Part of a small language model's weights.
Size: width 768, MLP 3072 GeGLU, vocabulary 50257, 154M parameters.
Architecture: RMSNorm before each block, learned and rotary positions, capped logits.
Each number is 128 + 32 x the weight over its row's rms, rounded and kept within 0 to 255. Layers, rows and columns count from 0. Numbers have three digits each. The size before them is the row's rms in percent of the matrix's.

# down: layer 5 MLP down (transposed), 3072x768, rms 0.0351, rows 2020-2086, columns 192-255
# gate: layer 5 MLP gate, 3072x768, rms 0.0351, rows 2021-2087, columns 192-255
# up: layer 5 MLP up, 3072x768, rms 0.0351, rows 2021-2086, columns 192-255
down2020 100:143117119176176122192208143137096184091092143112155144105117091097122185137172114118177169059121156103158148131154174182142092136142156143129107175091138155076083096154089140149083090124099079
gate2021 100:106100151123121145122126200122120111097123130093069121084187129129137132091108138172114098103103135123102096154159103104160127129059090147171112134146133138199078148098150124137162126142082152
up2021 101:177095166111127134097132160071099160148149135130122135121096127082207081162140117137122183132127143142084130111134114083133140154169113156058069141186166179143153080120080141116167115153104111
down2021 099:217149142131124147105115119080107124152070076136165140119105145132089131082113091142038054102206155156224132076125089158175137073119138092083159150159101139173165114127148099119157137178167097
gate2022 104:075116141096146123152122117089166167112079138136128105206084136092071107087080161141122122104168123090099172127078154127127111109163115137171164096124120171053134075158144075085112132074137173
up2022 105:172069093104124167116173142122096111146120069064102150099131057154157147160068105111135162128104122127083076144153069090111188145171155083076129101127169094106089159132203137136120139105060110
down2022 104:189083126138088173089155115118156144174109118159089095125105136120118084131094137112170120168113129110104101210104118132133132119137146120115160075089107128106102170111144107145129144135083122
gate2023 100:138149072118098153100148137111131153092132106151107116098147144083131184116126131116080192122125153088093092102167084147134115100150084154147108144123207061123151148081117148095146084123109142
up2023 099:099140090118202118109140128139084124163120135165114136200142149112125097100104137137085108090165115124153118163127193153126074092156121173095152105165145139140092137121132148143112125133114135
down2023 100:106157096117084122111154128122101149110173154090078096169122138093111129083137144140083126127127095143105164116133120134120141145157143141153143147126083155099148120090140095117144139128128107
gate2024 099:121121111163102091140087111107128145119097134152143112151176122107133143084153107132135116101131139108107104125159115159145107157094118163180076054130141167136098135122096100116118179237123130
up2024 096:100143123066138110093124155147147099118158147098152113120163127122207116117098123150133179138136117127075095174166130093133172130119095140131056175168136196168149132125148078163107170119106111
down2024 096:104117109152099159157117085170141089167167077066126084109152098116104095125127117164127105121119129064156113173099100168100166133150121131154110165131134138137103161124106199057130163108132155
gate2025 100:151070080157140152134149128115101090065172110113111133121160171113140140118151134164154138102119146152107079125163088173091141107129103115133141126111152107140116134146193117119092100110086194
up2025 103:065173073112023108134142149099150118190116134096105103162082159075135157080104102140135142151115149171139158119101139096161154131110131122098122182142186157094162047154055145096147117175150107
down2025 103:147149135136153185140135108172077164121142122126158130140152160146168105128120140114164145112136144188101129110118111095145122111125100104187159157153126094164156140147161090156140158143123134
gate2026 105:115083142148126196097109143073116148106155091147107172134157113137128122105152141175101067068137183059117123064078149122198135119134105164148098090145106117176130146136101168094162081156134188
up2026 106:149199132131098117215106128182172143052213127132091134201089189166143105122116160126072112170050161135106143133151069134100110143142104165108152105184125159164132132139112068151120107168026063
down2026 103:143141072092162143170092099130124088074116117107102121148148166106098148139087153143079077118120230153116152104145140138178097140094135155177089118127156134146187101092115155147125039145101096
gate2027 103:077098177152128170097129124109086172101117113144136123105113152136124149136133150122170147122091168125051135083209128165073090151116193123148097038091156107103101121148132128033154136114136133
up2027 105:126130124121108188136100173147145070162173194085154060134135136116146105149108138154115083132124125159108174107146119138074151126170146119126141159147122099127055212103147168175121132089119164
down2027 104:108150172164102142085164146103174167165122085136153160115162105098104151076140117111152193125128118141137127150148151118117144089140129084114170156130166191170093132110140164145094155082136139
gate2028 105:181085100106087148096112091141204126154118133171081099104156167162141119133141137060126090139091136153100073099151174160125131136162128141171115186121106065108101108137120120102072153067160147
up2028 103:134087086160147193114104095194103119105165115153103146175179113130177160153116110152125141167096164138158103205166151176096180183080132146146104115115123109123147111144170119172123084098127147
down2028 103:133102177133163139076073098095102095097154202179101156120121115086095177091124125127091130181154134098091161162081146135104156088162114178100102170140105079075170074106166186119116130152109164
gate2029 098:141162059194104112124109150150159125107078123125146091152179107115101165108152113139147081201112166170139156105125115139087156098133143133122117151074114111122074060118143124137134122150146141
up2029 106:168126098131116148182117125108161130161088131140115100133149120094125104111144106123156118177134134116104180122159156120089167113089091139138070083131163132161107060104079140141166093061147133
down2029 105:121088183116146093114096101110160094129115087117143171106153081141109116123118112116169120109126091118119183101182158126206172073157117125169105136180168089167211161117144120132203069100091128
gate2030 101:105152083131152142109096057118111086097062091100105118215150144112169162121100119093096081115100158157119141103113111127140143143092120136104095100131057157141110177102127077111117159154157099
up2030 106:186064140124196116092085106135125153140100168123116108092075103171165145167137107139133126159153208116148179086137131134119101131079157086173130096100110158119119137069131137107094138073091122
down2030 105:129135089119143121159118104156153147119098123122131078155098168094107137110151115103125168079169085100167136111073130091122117128134104120078110099180089166144144129066122126119187107108138094
gate2031 098:146166119139117114139173111145097200103085160079068106115128122158181100151142190100127183087144130147098126090125132127089147148133123081131100066182118125098122127165147076106143139146143137
up2031 097:212156153175085152154110106115128123124135168113162208144081136148151135172135119075138088078079147141179099193174083120145118116116074169104137091127136159189084097082111126137114146107107099
down2031 099:075098142134121162118165158138080117117178107096129107133191123127107153144114086118131211103137116164107140098099161084194187111094124139092134128169114085101140115150161152121157130150115172
gate2032 093:130136142174111148073135107127155166170158124101137094167148134148140161150075110132099137102106148107099149118079102118144160163122129150105093134113145147158104084075122075170147159140092210
up2032 093:152114060071175167142150149137144178136182143185084162107092180170118056158120089177158124115153088143095103154140173130150112151147134094105156095183154104194134159116119154085163137110120154
down2032 093:134135083108146115168099118148108084041138111143172163148158149126181185133091157172122079103133144083148123129161103164157141094122130126127104165094121163101192112052135133134159155072120120
gate2033 107:116143115159128107107166080141081091165113055095153129083111084120152104127130167088115173123134123145085064144149101134114083118132122094114116164114108098120109135149129088146064164178084158
up2033 111:110160171145073157121209128143065157107141112103153112083137163159104171119131029145219144113136146168125144099094122118203091127109114140094096102096114110135114173144175100193077147194090127
down2033 109:129086073125109100082147120113146188211099130111132125138091169148089122092099155049093131093089115102144108173127123097104117130131043181142181124121110090142122160124098127087148161148103089
gate2034 106:126091127103185153151141154070120082171119091081137145164116093111109122114144094180160156123136181103176124082103095091098166159107122127107112110100161157113125132172148139190080096106077115
up2034 104:152119182099141129140157125146165168152153109126143139121098117160104136146135170103082151138135087047118119131057175147159132133132155058170091081219158057121185124141070140115122175046152156
down2034 103:105169102183104165117156127115050143122088149121109140153156140149161211163138138139098172115128153080107131177172127201092124076117156141096112072129106179188135144100156153090084136065110145
gate2035 095:053128141138127158133131138145136135095128117210090141169125145118110130082097084105155120078152149141123071114206149128075103134113167111142176171122165104174082160180125122131132149103145098
up2035 101:140151100175118137157131150112087155151120148080094129098168155059107106173140089121166196092132148140174159143133076119157143126125156107104105117167155092190100161082151170149176171101186155
down2035 100:084100160130173172134188092124206130119096091137082091174160149161108107084129063196094121154143103140092121124128153111139157101139089109160197115068109140121089134113142109110179059076157138
gate2036 102:137168107145130125148085101116145094066104093097122135117210105110096180112073104109124154126115126126119090109094107127111133102165120180159096133113123081117101167132209150111054141166150134
up2036 100:162154118130091142181105181133111161206131150064086091147106057099070086151112098151149143145114115114064135170134120094193153116128174111160127149107134108141189142161129183062118136166135177
down2036 102:105140144129143167091130144081129154092077148105129143185146090197136156130146104157141187117114089146077116162126133120106114090062143146138145173113107042083115100170131144136125130116147193
gate2037 103:132133135137192157130090134126097164142163199100146143167154130108140129178100115134143064140141153089140059088173105188121137097171095150078071155106130159142110097163154126064182131102127163
up2037 099:158133160105170116094128099153049136077118081119142198082127135135154115103157069142125105114196171127136149110154139115162185133077153147139116126153134111123157076085085144120125119093141115
down2037 099:196132149066062112167164025139077163135100131134146070121129149120115149136140122166158195126080147152128152136147102077144142161100141154200096152189143144132172122083151106121135123114118170
gate2038 103:144100174107104119137126124048115136158116157141141099106184097136134095090075141079100180095065151121090159147156123112139105122150085088153135086107106110105137128088127165084083156119158184
up2038 104:101124147100133110083159158108112205168090116158114055129113135121064123085030149119118108189161181128146146134120140155117111129128249092113166117098116155145159125130137129117113115107096119
down2038 099:122111084107131090157136133175140167148071176113165180149074150149125090133133060091080107070124099143127074160098099176182121083115181121124172105113130185188203124156143103083153205108091058
gate2039 101:082073118218186195100094165089079120115149130089075100122115143087120168125169133083141161173109216171166138103135054118073103139127101146152137159130147128102094108161160105085131119151133181
up2039 094:087110139135205146057130147156123083127125126068082102086052181098140146136095174130122180156055151134109063164102164165102074125112135087114129174128138126100129062183142110099140167116127069
down2039 096:124123110130089147154079106148092133150107136076082102154147117090120088142161108133117127130127125110172122144154099113104136140135143174102089146047200189164101150078152111116155112095081150
gate2040 099:103089106167151090103180117114137141164108074150076106115154167099172112139113110156116205047115164121154136130163130142199080121119095103145116127132147095187080112150149125103076138123101117
up2040 102:111130166073076114073083155116141151080089167038149131142132100136109144068131120149148122166113103169105176147079113107134107142084140170084128102056098181103139192121108123127121190138132186
down2040 100:088103121125126133149183148161049132148168156070135102134147090163081144161151086156170109119113134160129167107133123140123132154091165131085170181129147185085156176092088092117151180164113146
gate2041 096:183118081104160117175089143150099160105149087119134093213118121112096112111186137081169081166111148090228119075081090136102104124110078163146126094151104106117091122155145125109175100155089176
up2041 097:125112109175047039127116150150115124163141081139104088114172098113180112143106163125173095112152174167182140122069132166131111105110100113101071159152100173162102083136124104110139110140112141
down2041 099:168137131102094150174145134062179098112147080116154135144144089116106102100120157133116161124174126070131161132144131106082146090151158160135124084135063170121170206170132149168095121163141147
gate2042 099:088149211162192091119129115167140157151106094133177082138124113030097136099150141148130044119123109147085097109110075148126121099114131148186104072176132129165053125119098178144071144155193147
up2042 099:110097091125132107085075138149155149185110164158186096122065144106162049187154137139121192108122143124104163091097166169168135100114079207162070126154169146087100082178187137136175172127113145
down2042 099:212095160131125158118126163094114156099151128158163156107162088100191119062100139143122087189142100115145085085162170140142149057139129085106139132103155119130131143171137138150171106104167081
gate2043 110:084209130161140102092171056145095160163115155148117131135180119128106167129097091125120156083098114127172158093134094119098135148081099152146049085175151122138073132118152115159108168136189129
up2043 100:039160079123068067084173097140073094140190064124083097153114106111119135138099160166148153149129154168130090154115107142098060108120099090195126050182149182223098200118150061126153167059134120
down2043 097:107080133108140196137079173126142092069157165124102060152184117144130100126145135119135109134130113128135152100133106157122133075157139118088170218076129197101177070143113107143129100155116164
gate2044 101:109141050107124122082110105140114137110100117142146159134126103132155153125084159150125115096125159134119151102158107159139123057139105117104099151143149139131134118130111143129100154157113101
up2044 102:071147110082088129106113159078160124092163135121164124152138134169167142153111181127147158108123117136156085119169098156161189134025154091125143067120110149123191150165093139121125123176133135
down2044 100:155135134152111129137147127132131112136121082145145106148105199121100085086041159139102146170191122148135098108118138114164154142170083124150189127142052159080184176159156141169107104126155152
gate2045 094:105170203072100175171152079146131072083136115127083089119143181135133089092126146107122126153120140163160145139132079176128119179172132110157152149130104132089176166108120029055141101130136147
up2045 101:096126192135104161190182105174150134088139211165161115102122160139090107089142161068182100152124139185129162148122134194164166125149161084142195140142151135127107138148151122144154087116101105
down2045 097:093129083198163087147197174137161178064127182085152156148155112168157019129203120098141081085078108169135138122145095108138122088109103169116172148156161146150132092125081153194163118133117073
gate2046 098:095094144096156121137101108127143112090079086093151120132109110078098139116090068057122172103113124118114230063150102119064099147060144150122144138113133162178144075072132135090113158113143178
up2046 108:079106118121113104184129128110101155119104140073128176094150119175211130110133197121158140140146146122147110160157175125135148130197120111084087122126142103139111145166115158098064087137102081
down2046 100:138113091081172129165145096099054107083105131106106080109130115121124104144167073152097145165102119153106112073104152147124160117112118141125119127128095088146051083150123094067108100177131075
gate2047 104:152145095111179066101091188142141090103135142143060113082193102167144191179142110123099143111064156175076102075145123127052165190113111096091163120117065106164044163126147105097117149175080144
up2047 110:138125102176126180149167096110106132140149087132179176168144094124207161106181162148123167116208159157162096121178139178125150104153163150104103135137190150189164079118093128103132125123130129
down2047 108:144114191144120179131185127143139150075137137140141093136183108137167110090121210165074146130169090123102112128130118103128182135131143175146138133130165129104172116134080101087089129118127115
gate2048 103:197185129110112119151097131116142127110129093111128119125123078106113124131113119093113155151110164102093136161102125126091157117169153086126162114142149192157071099117141136082129089132160147
up2048 101:172168126174153132109137133103130080190144139139161098118136043100177164110106198129169132152149101123106127155104126072174166184173108114109178147143148119178092134158116165119151127156104114
down2048 102:111103156130159096186123150096174086131124081087151105158118125119099159157127133099095150140160125118095111144098081128102115124118108156079172187095179145164137192130101124174085129147092153
gate2049 099:137135115081100123114172130162164089141149114103108128138083122073131125075157186111152116164101108132144135141105164139093095139192109144187142129202137162110154104050125172038082116126107163
up2049 097:067184113165155088131078091086155130175141113159099177132123133124103106086128143128174158102144102144142193094155153130148110168130128095152145135123112081164114135120124140108124121151169114
down2049 098:136039117176152179098176104155160050166144143147130094114097148153170126150145153098140069106176111107160117193106090118114191113099114104062066129142183119107124183087143114096082185127116138
gate2050 098:101133100182184141105043098117109094102119127135097155151189141150138118113124150163118147147110129156160177172160127090108127089095136144117105123126118116163161097164147143189113106112147132
up2050 096:089099134149135140119083130105094085102149125083106161113147148125108139143126118141108142130137119148186171213148121110119083119115055054118079154135124102131141131091131161143152109069156132
down2050 091:168131118058112081137160138185108190194101137115120078107087094106135175090079119119148133106168094121091103068100107116134209149107153135104184143114170156068127089146099086108166124147098127
gate2051 103:104137162105171164136131120132102221110083081137073156127122147114152157137130106130171100126099152123124147122089144103173118072116118124147111090143128112127081158116091124163115171110167140
up2051 102:124088172175070129118143144160093089178120089140150144142125089136120175140241098140130132090026158118132104073144158145193182146173123138142108164112146100147124143090103161061122100124146100
down2051 104:158119107151144158149103156148124106075082116135081100143160151097153138150113102121167136077108184137053115123074186115138150126143186138072143090174120138185113121080069150165088080136176124
gate2052 103:113096143092075128169163101088127169137113131148125131135172140123120130107164153132164149114167164157086083093098124139151133132055157103132083135172089151092146155130135057147105123132161099
up2052 102:113139180167077144087155193145178143174097159171123106111041184139148092185069110146104157078151081133022139043151102096100105146129109151130115141125087116144157161119160102150159159146130150
down2052 102:090149123198084207165132086131076083096106177104155119127092136143101192118099105123090129123205096145127173094132109075147078136139153130139100077096162155136190101146127110163182129133054175
gate2053 105:085100113131169137125145174083092154112103088134123094094100133149108161089118128167112097130099139125134158137067123122171181121115085077175123083090174131088141061119141113131105130163144113
up2053 098:134098132113114057120111141126113104198128134164114135182086124104065142118095082126109163091177088137091101141161120085106127091112143143085168111075127081144175100125095140143095107064053098
down2053 100:107109154128147099189160153110121130160122143171121041100151120123087166177111142153133085151135093176147181106110146176100151092195161134120085143173151123120144160113127085176097081129132118
gate2054 105:146116115181190143118093144129135086082115159090161142088139115101133131178128133136063141130189188177148124128195092106126161071166111142182119165152108129060116113126164141091145146144129160
up2054 103:159170119105191183095120146130183080165110090105091081067160110133142115197177135137202076070174118113160102104064139143151133132116084135130082104118109075125162097166158089119129183195141192
down2054 103:127134108133130180091044160177098109135159203097200110163138113138105089123097127165119123168151152153144107106149101079120178151141129080115197161083157109111125136076165101128123119214147101
gate2055 089:165115121120145135115071100172103148205127193126116109116164096142186092156072115084143136159130123161136175173172112122203153088097099195142067104129148136103132120082131104158113131107115109
up2055 092:155139178196123120112158134137100128101053080110119129125154088165110142106132103150152173122160146168170131132094106115086166078113143130146120129107136136134102107079134121089190146102136172
down2055 093:134124085146117156146090151117120116184104106162118161122144126142157140119056111086114112145159097107132141158158162125125090221175057127150122107136160115098148140170091096133144097143156119
gate2056 097:086132121183139104115168124159129129108119090128035128095136156059146152100077075170132155166129097151161171110122068090150141119133183086171183075102086152073166166137153140123112145144190115
up2056 096:073104147092154160108132115101129143061113168136158105034102134165170082164098090113140135143116159103099163148150133093118114159115141131085143158067103166178122126113140101119081170125148125
down2056 098:078180110203122133106135130137117127156135106148131074173146127156105094116087121109165166141160079130084135107080094086200132177140130118200172128106127153159152185127117097128137116137143120
gate2057 099:148156148149151130128140068125141121152059158133155116136182089132077130061126163120070116114192063074190217130139148179108126102152095108123126114115116152115101123112113153139147070136109176
up2057 096:099138100118073165114152166130097185150139113146112133122130152134179094125071133166106119112117122126076054128127181139129095112041178073066114086177169111132147083189146126122131116065124108
down2057 098:160149116105089174121148108109165177180154133139092100149122188078115157124150148138176131166147142109120138184138127128110076121125104145118114127113067113130157161098104149121107092124152141
gate2058 104:146103150093127146078119157105145076101046087147110178087137136075091096117116144154146145144141132112143108121128095108121104135128128109157101148147131108152082140121149100169141178130094125
up2058 104:156105176126136125088092179139185120183150089158129070140083156143147147153094143048095059139152149179125143092110153135127092136166041154061135169123080108065065129146094113122130165128110137
down2058 103:136097184071130159097132131058037152091155091151075217130119159137118144172159101113129140100109151052135091129075101082098102102148170091102126177168064116227148143134154139146250121131069098
gate2059 105:131080075112112079121120119113059122157091131193129093091150079144142132168067101120156193144114113124123137174153087128092135105125110131162135103178131124170133074115141069125065139137169234
up2059 108:119111149152133124110148150140102129134155106187146092133143063116131150137086096111083100097144117081143070138112154106136149060171159111138091109093100087182149150160125163139111098136177158
down2059 106:123098180131158188170099049155095096089159112147133162148118118089079155137135167108155070110176082116150143075130187156109127103153101081086064099156077127156184128096079061139149149135086147
gate2060 106:145165173152117129102111081102044144129112151129111089084162142126062111087164107124138121090101103148149158125161125147161080148174092077132087085141115115132134101082110137126153144084115133
up2060 104:087166096119163164160175072118147060129127131106142134146143139106098140112146126173126083102105123092110083150088149111119163127143097118180146119115143081137106075071145107167136143142116099
down2060 106:147181178081111124137182100135140198139133062121135118160135132085085111141115134144154157155131141144118183118109101118085122137110098146106135137133084150145059162135135123124161149127160185
gate2061 103:155058179149138101125135156101129118128108144130126068073118108122130134105120193175131100087162133112084105085128082158065097151151160112104094120072054156110102077068157122155143158105132170
up2061 102:097137109095128148108144150142130133207111142191136123118141112148163131108105091163120077070126144119100126137097085154178183155122093133089081121133070107064084125122141111135133125147114122
down2061 103:170152128187155203116121125141117159163118106070106164096110110130135123181128107120160144151065150108148102110133123039101095102067089146131126133111159088171137123213123143130081101067167134
gate2062 107:135052088177115128082095092133189110136099182100103083226164147085085130161196093113102132143061147118142127040126122135087124194087075144094130113116174089189119088108090105164156127122097193
up2062 107:145198146127165137128195117136129152180173114117145204067093162130135185172144137118100197166166088097081110167099102152163126082150140140142115226119090137071124078133161111155098174187142164
down2062 105:106165152171124153152152141107166113125211092104202132157144132118167167168111083142142120128124150153085042103117088103130152180111136120149146107116142104142046097190172126127078144128131126
gate2063 103:050088134190087147177129101125146111074104139125100123104149113134138109101166152169063107072060127134121173150139101118141075110093121112123136141162187113127103135096154181106126121128135135
up2063 102:173096129133106086166077156071123140121145129126178141138142078143115170092135169123133126157128141160143133083176182095102088087117118138088191168133077149160081233150148166081137094122123185
down2063 103:080149083177049161105160122140130154106146096177081136166107148142112124162186111133089140130105192202178134160126099121165114074139144161172125130150129048134093102152147146106108146079133138
gate2064 101:097103112199108153104090110135131124124153090057117129126158127146120148114078115137082199141131156095126193122110111140151119113118128165164085141145151148088156142157150148145092156117096118
up2064 098:078163123160106125137159174167157128085116150101132148145099174118121117142048145155063132150124142157145151146083113093097080120088127140185112122163107140104116092144130138157105166172132066
down2064 098:105129086062195164116074138132172059166135132159090243100224094143151192134142110078200141146151133109119079163121160121147092133127065081117135128170112123176081104133139144087107098143104142
gate2065 104:115185113186135108113157108125120159183136169157094036055174075118135121108146108139101173145097134146138141159143122133135146151112128089099143171181152110150119109146159174120113113053137158
up2065 100:104143127114186178081107119099152108144149173084223154152112086104119078122117089141119109106147194119166161141195147170141132104148170163114127170114133102151153116038208192105187135073078090
down2065 101:123133125090125136132194108088099147092077110134095062128121164149154122156124135093139129179129148114111123099120082117136104093122063117081130154138097090113172137139118135104124115163138164
gate2066 101:131102146097083081116046207067157117144130138020169120135107089160162144076094148096141128133101095116134175161160127113092165167093111107064151093059076126164174106115075153142128139149087144
up2066 094:109109144152158101126143094108063119127164120203123138108052125108138137160138106135095122022155116122111073141107131142169083036121094097142103185154093054151067124181165096129120144157145077
down2066 092:164075107097102157156076180096148113145089141076172133142155132145177091118133140135158179171099075108131144159171133142067128122072137111118190114118118165123194143118116161078119118078102120
gate2067 089:104110085131130158144141156150064120079095129162093104159145118062082107089119057118129148152082163124104095117163159113128166109165176154131113127131149172140171114117142115136073102141077104
up2067 090:146212162143154130165127150080095119075181129165180089137120161106175186046094122181150123138084136065075074134081097157134099164114102175125090144129162087084140142147102158111164125173163164
down2067 093:188134076135096101160157079138115120133142125060067173071140131079140142158168133105128140143139065189123157172188117098143135078141145110138126161159121167167142118041114115180112131046122034
gate2068 087:181177139141143170138182074116162158096072088126112083155103058097117149148160136159142105190105082163129086143186147105150107121172105120130076129093104142089090136136155190108094174095139072
up2068 087:093177124131128121142157126124104122109135104149109087145117201148117116134080146198125128119137106105138172139148145147097124149099144169105137124119098115119133130111105120077185144127125116
down2068 090:130119123108135157116159177092104147141131126104159116160099108126155161092137167119167150097142086126116115146094124123129131129148075077136150157173172129096118118092113130108098099099123106
gate2069 100:168142087062131160107128089104075110082182057149151191114140139101130118131106181123161142151174165143104155105068096147140143185095123173119064130158166100091143136075139124112094138164120176
up2069 102:103111145119100133069136129107137163130156115131123082161143122067098113136134121084149106161128075123085144081106159143163107121121103159176148091143177113138138101111093172150129100130115125
down2069 102:162140147152090127111091167102138156142104118155111126132133106204105126195136090106153150144096129091176058081138149160157114138124152115085122159107096126110097063152143110166141133165073114
gate2070 103:152144098109180119150164130147127137136164166125091135129203084129124166076151074094156090104094172180145176063134104150095145124162111130090111150137151141120098149110140192138125172160155137
up2070 111:145131086075108060112192136158170162082059081133118152138119073127122103105080127112092149115162132104118163075150109196168094096144094134075126181114166088116091161164160121139026082158093191
down2070 107:143122110128139143097078155110152097132152096192107194093127156082186154020066114131157143153129120137122128080127174060118130106109108119075108072097119113176153184157148172119110108179142131
gate2071 101:152105159129134176070078151160120147098123142123164109114137103084085108094136146141135125166140177107130151148173114113166111120107088130104082125131184155091098108093079110077123095154154183
up2071 095:100119136179176113120158113175145109150165149119067134141132124092146158160135104123127116101112108130101187087168117094127141123110106169093168093177070133105139149098222139170144147107100115
down2071 096:143164117086155139150147109123138138125112147103157149132105103117090102099111112158146149134188171081132120123110167146160168100120110127066079179161130134116130142105122162050136109155106133
gate2072 102:132133088176042111138174133207134137126094054121093073211130172154136146139100155143156116156078109149128082078166144199145083117146213120078113102154100217137136092110100058125126110097102139
up2072 102:150119180050101087152072156122119117116147088061139125120103172089127136137150071152122165126163159139126106150051130085170116142136134120124138095116136112134130163097088153138104122111133124
down2072 102:143160129123137066072144137161083063189146079163173130086168145087140210088113117119146152146146084127120194099113099103193191168113124130125183114097132146119133186118129088097129107110098093
gate2073 101:079134095113102123138162096114093093093170150077098120107182152130131129093143159140075103129113144117145133067123120150089137168159124117144097078180111133120143108101116134070115135142154130
up2073 102:140158118089109098160131132135148158118170170130182093133115111100068073078161123084129091114141063115160146062090134229175144157191117153068101102154109181108150137121162091141096060061104144
down2073 098:140135121133088090147134127121127136094097098106086069170203087086100100142126137104128148142113152112144121177154125134115154064097135153118122137108131131138168093105114130107162137108099142
gate2074 103:102093084077160069129131139101102132171153161195122070103170139063108163110192146107138174120097152084109086109142096107096116171112134167122134098150089083091167115121123137145096095115142149
up2074 102:129122105083141103159120168158117120188143167158116103088122146080117145163140153106178115129128128107127082124073097139120125152128159168147143144170115083148126083173194156116082085153106146
down2074 101:163126166194118112162091160128076156135101084118145095108186079167071126148151087130157220074098125099133114135135112173107108102158089111129068109138064130060137102140141110126082067123173085
gate2075 093:120142101188069102222152102134168072104104136150215103135126186143150146103124105176123152132155117106076202085124113122100173104103132078117107107137115047147138133109147145142181182128149177
up2075 095:143114129133147131120088096078146137169133125179111124090085136100133121135097170110081157118087171098061097115091105137143104153104133151154109114135173086071140122110074103082162106117127128
down2075 094:104055092141135143125153156120141116154180143113140138102076092131087127082098111141150114172050122117134123159136074099147113101095115090148112160155203083088103061132088150162104157133156099
gate2076 096:134138115119130112087166114116129121126085145085112118113127116119126118066097109099145126134145137164112100109136128107151120112064129118155130091135140118074128136132123146095180107160145135
up2076 094:156174142058108058151116110128153118071085134167151101126085149112142171145101080209197145169094162154105167085141104107118121094147148123103125106145106153165155108110142147143157151113172087
down2076 095:163107125109117146170086060128094092104131143177113096087140099166095048116099115183084131165146121151100091137115167118132140145153114095105096113108164164097149159070096069099153131130134128
gate2077 108:112147195188171087161118094178064171094139151147017076138156149116088093046140127091174103131130137123128125151134169147105125113104142153141073102120112115138097104198189139092131181122186183
up2077 115:144099150141144130115124129121116142061093144091108071105116137115115083089154121120164118155122147101080085163124198176137116124113171167088167154163122092126104141149122170160207160106110090
down2077 103:101122152154143051122166117123127146069107139088139198117156188124141174115146083132110090087119132140096116102144139091100141128147154162152151143106136093125170103125135103179139094088114111
gate2078 091:142086193209113103123152164165134104104220123178104164145174106169086155189152152158131109167155116144085143109187123139125124096165101120172128164087188145181125111107173115129126075109177154
up2078 089:166138101089176146167109081112128059075194147136148143130163111161160148097141126128138113165102121104210097163108123182055113176172112128126113150132079109136150095107145154074127102125157111
down2078 091:179092087141132106169134120172152090146131135147105099095055070096131058115096130164091129075151144135155102111151085064165169161102164133094107131090160169111127195142113137140142115155111116
gate2079 102:103121070137103166141073139186145145145113107108059094179107130091121114100197131144083117126085091111119111137139111182152061099133129115158088100165098178187084138152095105091123136120139140
up2079 099:160156136057122156147167162161088088188150155146156102184084126124133175101137122132126143122094130142140120108101170160151081111167147150114095156022157152163120089137119182113169118101168142
down2079 100:126160140162095083147076149164136185155112117153094107133191162162149118113118102081104144127150095126146137126122081155129135130120155108150205111116150087126107108132160158188120136115097098
gate2080 101:217127129144160141075143098128068135092152082137069086176179050120052182131115105082138178130114098094151090128191134126145127116086132129170149090146137155096126136089166150126121159111121197
up2080 102:158097163113130110117097093072106131117131169172081053121151077191155124132144156118124108155154180090128138139152121141116102100105142120206119132154101146106099132148133121094118125099158158
down2080 101:146115179157101119121225152178137124110163146090114068082110119064146135181146110089155122156102126087139054091106152149119176145105111108109128117070133147136224179143091153153114125184071132
gate2081 102:109107131139115163040198131211138193165121131185083129063130123152064118101102204129144120139137115133135082109136137100158107150148129118157101110154173130117134100135100121091136158133106143
up2081 096:141096076103206121099100136126118126083166144105160139110107170128118079074158065168104111085147150086129152147102145083176131160168206160125144130095101115091162128119109134090153160121184101
down2081 097:191135122125163114141144121107185141074165081133110164104151148097124150150130113107130111155116137142139082154166151091167162153114139138135152149139164123141141108153194171084082054172125154
gate2082 106:092119075122103151155120166144134068051095052085140161111104139135099122049117093165151167095144090122185121170102079123122092197174123128136094068113131152140120127060185148139116159102110168
up2082 111:137102105139145112057162147168144119085118141154104122138164117192090131121115116116078139145141125167168155123050154071056141148110118106169125144125152115110148078125197122159133111156100098
down2082 106:159104191164125177115124102103182089157140152085133127123085106099165134126085163159123174190148121096129106111156084094055120153089099155146144102132131071087162110109126135087159134117130066
gate2083 094:106112117118199147099149048113134169093083188154131078136114130085092106134143124156168116131190084062078129119150116082068069151188135182075145103081107090129106132153157085132093106126081162
up2083 093:133136144123121136115154134131125150128150128158158086148065075170072124131185097165163134158097138143146073131144135138133165122108127147130144169126157150072134199140093052119056169141173097
down2083 096:108124082136144153110104176099095134145104069148152114145099088129090164129120172131084101162159145139128123059120122134116154085115176182131132133153143084136160090124147065123118078123119131
gate2084 111:126072065171159184112157145153121130104068117098118112117171109164160116163145120104136100135139146130172162075120143151138159108120119120097125089158113115103100176108065157139127116146142128
up2084 103:106125104115105081142137049111162172110151127092133047132149067150138139127168124133187141155093138129170188151125117146107103195155102070174097046156148145101159137119084101141138055112161140
down2084 107:110168157112070163195095149144124135111136132154116044118113142139134110114148118168114072117125113111116106106054134110139128143061050168171083120157181153163120143074144118146104179144138136
gate2085 100:167131144116191178112102095092079139131116147184120096109109124109089147065190148124142125153158131096104125099170146119119167081130112130195190138084146155048092071128097154152109132107165175
up2085 097:157124181148141164134102086156136152102108159074147158104068187105138142141179106104060073116123151134176154095097138125087059121158151110173169109109082144138070119142108094163145093134137130
down2085 097:133112088127114074111133096156112089167138083118136140111088151177141137111149108100124123185105142175100117098164119138159144094144108172116128134104148145115150190119126128136182112121137187
gate2086 092:172227112126132150110138153115116152112154167190056139119166109083079097129194164113085188142130078155122123084151141113040127129152129119086100129062133120155097083139187091067087164130101105
up2086 091:173058108126123069129106163164119147084153057134192153133138114143157147076100144159189152147109107207133097141113173151142069086171153127153162134154178133164116195119146139112117126125123138
down2086 094:089114131114139121113109100142082146093149136163136040156109148138065120085145174140126139104112141043087157095080117117130130136124137078110114082117120126040086125161146134129162128094104117
gate2087 102:098083099141073094109111117105133069104125125172141148111135138147088157113173049141068148061096188077120169159148077083122184164099116087077138097145125143064109124147175176158112160174145167